config.yaml
n_kv_head: 2
norm: "layernorm"
final_lr_fraction: 0.0
Each number is 128 + 32 x the weight over its row's rms, rounded and kept within 0 to 255. Layers, rows and columns count from 0. Numbers have three digits each. The size before them is the row's rms in percent of the matrix's.

# layer 17 MLP down (transposed), 512x128, rms 0.121, rows 85-110, columns 0-127
110:160092157082114129141149193132151127122113141165115070119140137143136094128126132147105153137108196207123128167140141073135072189127122101117062101114164096163171103077106127096146101100122106115093135183084036083156185106111119161099105169167158124129092089068127141143171157169155095132089152137121156076108088149069137136180103099143102149121147153135102197143142130158101118173149
106:137129125095138097068098152084068169192086104079085122144171101152063132111145135159114149111109095130084119128112115115126137200175181142149125085127131090196182195162118158115139163178193145068109106070170115140132176050160167146080157158135140125114127096148138147099109146128133109211092123143119089132087084085113145139107115161103124151128155152162150092137128112146126137105101
108:109154143114162152125132141137073119132101164091061101128130088082102124148158131117068147160144101068132172140125128139151230091151089161107076118152097122155119178121133131136122135168083138105156085145169076125079144156088088110166115154184164147121128119108097132148128127092121115167123144166087135114140132131123201157155140126110128170196081172160079110083222076127139153075092
109:145082108192128123139114118090157130114140081132159109119092158142115106105155122161174111141118096080114176161171170069107147171131088128109116165102142132204093130142101038170101179099121078139120101177044169108102128119094207116113143101151104175120115128138081164132139172125185093102089102055153167145116127170120154171109160189125131119115139144065131127132130159093128129140154
100:061155183076108141093165082145148159169150156133151109125138100045068084126159114202142172196146175138151140082130154111052104137165147109200127085141151101133114117154126127105171181108112085148097140211171159165185114102139087139121099093140124130148123156121146108126088128134115139094126124098115133134111124100073057135179116091068133135147105127148160151096148162108121132117135
089:142162092123160182199131154081122171123091093163166182154131072055150102133135158111124153108192098192127130138107132146149113116159105172095122096111140108171094093135150156223103131146120149128144096191096098109114099127168039141173145122128132113123096101156111149108109064131103131129106146159110206150095158093073114071122091146149143117125112147125094165133085079120174106130120
126:107135145131095178152136132098220157119116126124129128153052094082121084102068113143149142094144180133173141130081085111130115130151133095110135097113159148255120146140158102159126123133154092130161151139159124098094124133154123135077132119122155157118117155175137139131097134151127088122096099093139135118142130146122129128149134151135138169152101115107200099158117110094081117119110
091:141088147127094105130098107128112141109135063154107099130206108138087083166166197161140103188108100190131108154090196127140111203130156205175164075158073125063145148103146113101110099130125155125094149061086162073155092130155103082139135158144120164193094111128146139118092155127081124116179142121136071109112108118101171113177128109144086149138093120141101115120128172122123114114149
097:161125088134135158084147045153121145124163069165173079109149072080190124124152154161082163094130098138118167194150101158102173191143121188136133111114099123172063133164158170112155101143109143095129120147143114069134078076117063121104095092086138093135157119098184148084154094091129148144144143125130127096182181131158104091158099088161163152122144108120110143140122154098154108087172
102:102121107124210120135048105099100171114094107089131146136121137124168153117139140100102084156093127068115098098165129099144130146160148123120207130127139125114131070051142157066066109109110151113168201100102118143156176160113164123192159139151139137138130134120177116114148056154160202089157136128137165129065121117112103118143093104187177133111111142135102150146199159103131088134095
093:104164106135170187159138108175138131158104117122155116068107130099098113143113139054162062115169078142141114206119112098149135141186143074102191136037105137130132123073114120125108140128110124165147141107140155176150106131121113110145235052136114139100072130189064125142109097164083099168119173167128110134111105146146129098120123135121152134087123099165136131123151165174140144096172
090:119138114093115101095154129127149167103138144111206163125141120101085141106151113112154137110121141076199124156078113108133114154112161141104111141093106139119161138087147133121103099083029189146137122112079163059097131148143158092141180156117126099165094106099140172119104196172167060129111142151080213118154163125112122131073136146201136148169136115095053146145131172128125138116074
126:085110161116139139097124094158136083081081102121151145152174086111103159158111103152144177104146088175158135075078164138120059193113139162182171154112175074201142115095127095110184115115122120075105190176161097125105137153121138101104130135071112128077161139124093148099185096122128099100177138177128093142131135104145166169126160132112122116067111174114143149073166169112179092129108
105:132100123152118156153153150096105180093156095121160088139125116168137166043126147052158126097108111108119152102119151072154106151200098076122157150143161127173104129116087110126085112185148127145082143134155143217148183116141154168145143129097127085098123175143136119040135130133174100087128107119119108192145195080091149092158190151109164115113115105093124125117103161139084082152135
111:088078118122111168157195160126144097168125127115074134159143034119081089162127187099117162117191156114128142174172112095166169132165156098099188142097154103154073098092124163104148173129130085158127123171124130163094156096078115113109119130151141114149132173115111085097172179158122113123159133160121077137120119141168082086096133160137126092046089133119064117127160180153112119158086
103:192156165115135166077142074117148137075097118142141098142168118123097120164116211098122128170128104125116201171111168157212163148122086152126158109122054115143115093124135089127052154106151182102111157092111088104093117114121184118167162189086103143085130107166122058092114113113121120127154081091134143150138164125089121177093120164085147178148124097164139149141131178100112145143147
104:144163121155136181118127103116082153107144118106134156086168092114173164138096107092092183104189146143152129146092113135101144114175134099172096156085206116158159102179128157125175138127143097055120096100176129039121102112194121139116060083095083166159139080118125129092118171121168129123131115099117133090124121105109092116107085165159102162123117115164168105165143193064192127136135
098:126155118068154105113161107103156128108147094137150140137135138153113057193184132132113116088156104121120145148105124116145144096153114177154223137122123108077144171086071195085186103045104155119096164155139132130169165130140093140162140154115177134087168097092129105116072106100107150127111171107097073132106107177075112189141121122201119132124132144090156175083079159129140124113095
089:128142095104049086094123170151098152158067113149114176111094114139105065124090139101096140158110032126130138129101163122114130137092095186149160114189132125084205133118149120161120127125105146112179123182113172159180128130132123096110084111088146102182111120111164101186112153089093167148130163076099117104181092134131169104119163122127150130138065105144131159122152164176099150208145
092:135126102104137180118148091187188140160094094084169108150131104133110121091111154108136079105083116118125098111178174172175139133164128160099095125159093120097169131112124141055149082116102185154152136176161083101172172133185146110068141181100157130095106125059118116065115096116151091124122159126102157100065123155139093154145125098168139205186147127094077154131175175115132139124111
101:110180180043101164094121166174105088121107110172120133130159130063161138073153132140145111086091112103136129119042136142127142086116167132167107091144116123114152184131152144118139146112087090138138068093204092104100188098103106149251145095112149119135126172132166112172143125121100161134091146158103108158132101102129123175121128131097165115094146148117114159148141129177100202120121
107:099078133163118133098119117085155151142079106118099121122114189136185122168056116166099089169106124149123111239119159127162152080125088114086136130098147119131126146123207077133178142125150148099132170145139139160105160046119090046159103101116171097113111111120140153150144161131136093127145131109125154095142106139089102208130156109097144133129197096095076116151132164099115144170180
094:202095103133051097127093139107115167144132115133204133103111089108076135138116131111142062153157122171104120176153103149123118129098169182105097131155172117099066150149123131139138146130127125146142102161090120128197056181088118091185090163075067138120146092130162110153187186181121114118094132093155159126130128131136134113133142113102119089200117086160141142154046127123126097169100
106:162115095119136083121118130095081121143156151098091116156147112164158107146168163139085149132100072119186059111148111156172089061184112106117142199094153091165091087171123138091056100109127164172192097139131158146143105126136167106181144068095156136104112150165093138131141139129164105119159124145113084102131190149133118134131196140131099061148120168129114109154096139060163148182089
093:087065039137087111167175109111165130140101128106170152101143134145106101130091138108135112083189105139133094199143105113143155120094142146126089091149147083151131205122168052113129134151161145104197100123155116140150102152115141076112128126077163123096138141153097123110079123169152163146170129091144142149139126086090109074162123098217099146217159117105176145152094130108114137153152
092:120103101111179162113121168130111097067142145176142098146186074085146115109170155130112077088163123132097131173139130130144144128161126188131099135139102106119154174112189110134115133135130157140225096195128080065107098092171061123159138130138116131087153049113130133108110131135172105129165182090146130122098134066109084133136092090143111179194190127132099149168115152114101124086094
# layer 17 MLP up, 512x128, rms 0.125, rows 86-110, columns 0-127
103:081088174116105087113123145123119099102171112087131127121085149132133126175165098145112184173120180149071116135163121123148084167136149140111118230170164128197047149139091125080107149125136111084187085160170170068087108081124128086119155103130189115073128082155179113115115133119095122113091118134162113165107144123150167089143187128093118120114092163150159096091137134159135158096154
106:167127176112136148111136127060099114130145067090139093176109124100108116150138143154125118110074207132070147148104187140128134149160135092122105137106149172153059054131169155138130110170091077109114114134140171078155128100159162163131158141136213160077126153157083118152110119082141114101093114172099112154116137165091152139081220134133108123086115147095147144103130126142156049140176
106:130176166140102118057191135129117089120101184113104109125142148095212119147173066100140164131099148145117197103101157109079120120131112092113115095112139131143131177105102142134099142127162084126109118086132181054114164123189151095129097099117120188091123117133160125146104166084093207174125119172097156162072088129103096152166159166202124114134098118083119095159143127177152118100128
101:126086136154110111141161143097120137102161216102142148113116135121109103117102155154126152078107149081114136128101141152142188116130165086137103186130109164177148125089176103127088182042174073096158128148146131128141176067193228137091106150126111110099113156121122091136118118072113156107143166163116072154068123181120100147128087178070123105137138118154159114093103090121098084122157
092:094169159092107075185124111146074108095090229149159159102127154153090186110159143181156078148137145148119124121108137116112037184094086065084109165155164140128104184179151114122084127143162124138137163110124175117136108092156129134084174166119124129163123086121172119098137164089151119123135163126166095130108098195145125149133129111182096141151099138077123081110089132117100121075162
114:089096172142113136095113177185102089133156126099109094165146202125177124143092133161104125134087150080043153122132162134085089133133142142183133151134090103128078137132127144110123119159109129136070074142174166069141157163169152133133125136156135103158168119169149135114164121168134174181095079126123103164070117089055150151166124092148083068083136142125134087146160137201168079116113
098:188114158115173062133110129071117123167184209033114119095128212103130138131148148106119147158092102131104143085153151123116127129084133093102157139125165098151149126106223153118139081138108109168117133135098124130130071096155105144111158105149103084132155112170122088129079122095087091126123112161209136132179101123133135115063133134143143059163126080114138148122139149081147142120190
098:097228175135125136119100157137125126177115121171079093162046113171167183100150135065153091128107161052073168095105156090184153107118162131136123159167142175158111145102126144151116128108155114165122137149160112059129133101153143111143054130144147115095092217167127142117145136130110152132130064142099089166132073121114137145162155134139100153153119139100154118072144148130124081170101
101:157126146113178172083097161115146053134120149159069068083120097120171136195151124102088079144069147109118124141096070115091115136106116071141113134093140131177103099169120088154174129144157112125098126173168180143193135125180135116122118092090113109174090128154127138087118107135137153137109163147104070126124164131099128158110173116203123132075113194091172133128106154115209077112122
097:119101210121129090150149212159131140137157156118146169124153120131152108113115131156147152155114104145117082065109097116148125153090184138146079101080082114154138161095153140116144116103122139163089142148152096029080113127112143172070053131085165069163198156142158173146157113093145195121111071156117113163147097074094147103100097123159116114125127140109128089150119061147140130153153
095:112118111145177105136070204164081106105106104128188165143134125147095092167128123112093118120141156140075208149090077091078143161119152118152158102132142064178122119111162113144182119144167071150069100155127102148111128100098145141100104223145093176105161090134151125109151100097164136154072140138159082078119084144117185138130115159083136153091088156083124090118125175151105111113125
110:109085159149116160084123116120121163124146173155162104107051171122171067141105152140094144097209224152138150133110153105114162119150095098181117128113155103175126150118128173120111105124129049172153121130174159135148153130143121127104074103117141088125129139132146141134153126129106149174095146132131127154170086106172158170146121166072136018086064126078142080105140135066147142134123
104:132114161182134091121141136116146138172158118139167079069079138145156150139103163130155170152124170133065156149186122136106133143069128113166140150067174155115100168094109190094054133112103096107133126101103185129151088114161140178109046111122131077082100105163202168130080131096129144131132169151178135152128145193089149150122152162084075118121090161075127095112109144146136113131089
109:109154109146115152131109171119040135143157135148101146140034135122110162145155104140109134143115194118141127164110095136105113128132123092127175140151100165171056176078168137156183154166175143109110172110180138133080166108137122102097138049122143108139110120165110050128114158127133127165116123125137148127141147126162102079083181131140120066071138169106111033130181110141172094119167
105:140147146193098141105189138160101127116083131115107112048090161147127132128163087128130150103132188089152112147132172178144101123140166101186129090128075121163055074125087178162137101143141113160137151103134164041101132139208153168096099159172062081099109143145160120134122106124155172153141117130105124091098170109119102118068107135162163159067087114097132138111096119144182123106154
101:137110075162120096114144182066126142143181160144127188112103187147107157162141158097151170135192107071111147089142128142142053104096155063136117093148136138134125149189134114206101172102112071097118129050132134111108108151114139098084110171113090112139093107155175121164203093159091139154106130092168091140135119130091163110133180147067131085085139093118165135139127084124120116119097
100:105127096170143187113124159123124129111121115055087173106089127134157174135125181123159128152096175132157121098159127073107137131091138121098113093156105197157129136110183109163111119139133092145075062145160094101078174142096129156144141140083118061149136092161180137142080142091153092145131110213143068152149116098100161145132114134086129136074105176156111092108155084216157084125162
092:072149090156120129180136149112117069104144115151163109177151152147110208117126168113155111128136165159099200121144135136147148139150156123158078072111095141147044179162142136110163162087118090187100091097160148084121101101107111164127171120158167112100154090187060127151145072120107077084109100137152113181111129116123113126088114082140088182148121151117154142145179141106151048111125
101:111139152196122173105214168156065143151151199132153121139130162092055152112128135189109128144135121099150155090101149154127125153053109135119161162147121124181074108150130125079102210103087131152127101083087128143110126118100165126127187114142131128074105123126148081143064159149134117153099154186156138105166125121097148138121142166146108109156114175108077128088187123105070090116174
102:138161184157174100153149138149095107169085174117168131108096168164181088175139158126115162132107163052105132127148085137077130072127118070118132115116116128163136138136113121116100132127110079161094131118175144111166142111112181133103107112131115152130092209138136083078134038129113081106066179092148089209138121122141151192138171144100096119112138138145094177099164130084130151083167
106:124115144145167113117136108165065135130102128143087115103098121144132093171164071186136174134106146166067111168146159122145118245123123099151124098082156116158152181143066075184069122119135107161142120114111086074137149139157191140119121101189124107106102151106119135156076126116137200145161077123165112098142114111167079114144172127154147127156102103130125146114203119133074092124176
100:120143193127155159100135117102078129186131137080135117103094143130140065150103115131117152154151139119157110133114133165078164137085126078123077142064088092141137117105182107179187083087181087182085142121166085074119177093157150124107141120150156083134087102096188125098168125144105123107140109138198144125126110027178125165104148179176142123085130128080142109167117168146144132130127
105:133148114131064130144130118073125149181141149134117071147128155115148137100162115105084143151078114082130106141159170177090112179159146102165114115150111150133072132121139147191146160164124052102104188180170134060156115074115141108091161152158128144096077173106165156115110136101132113139133126101134128127132091125120149159057130100117087131142039147128189103090101126136240124096134
098:145213189105161120099121133092109105112124116142137093125130128095141156119149099149147069189101128187124160082138161167062109133134153152195101110170116168147086108181117137143128137089069106145173127102124123038166192107191113187139117097156096061135089117125161155193125108114094115134128094111161132165116102144151135123118185112074120138091148115099118161123115072121123104105079
091:148112167103116118115116126084026153163113156097177121120123179095130027128156163189186164120156129135141166126150101182102088132129141075186103134127121129162122186115082094146134154136085118126143169100192116104093142125128196177137111073112089068178144109143118124144117129106103093107140114124140143119120111152133213122178114120110084144139097064126118087133124120136186115099154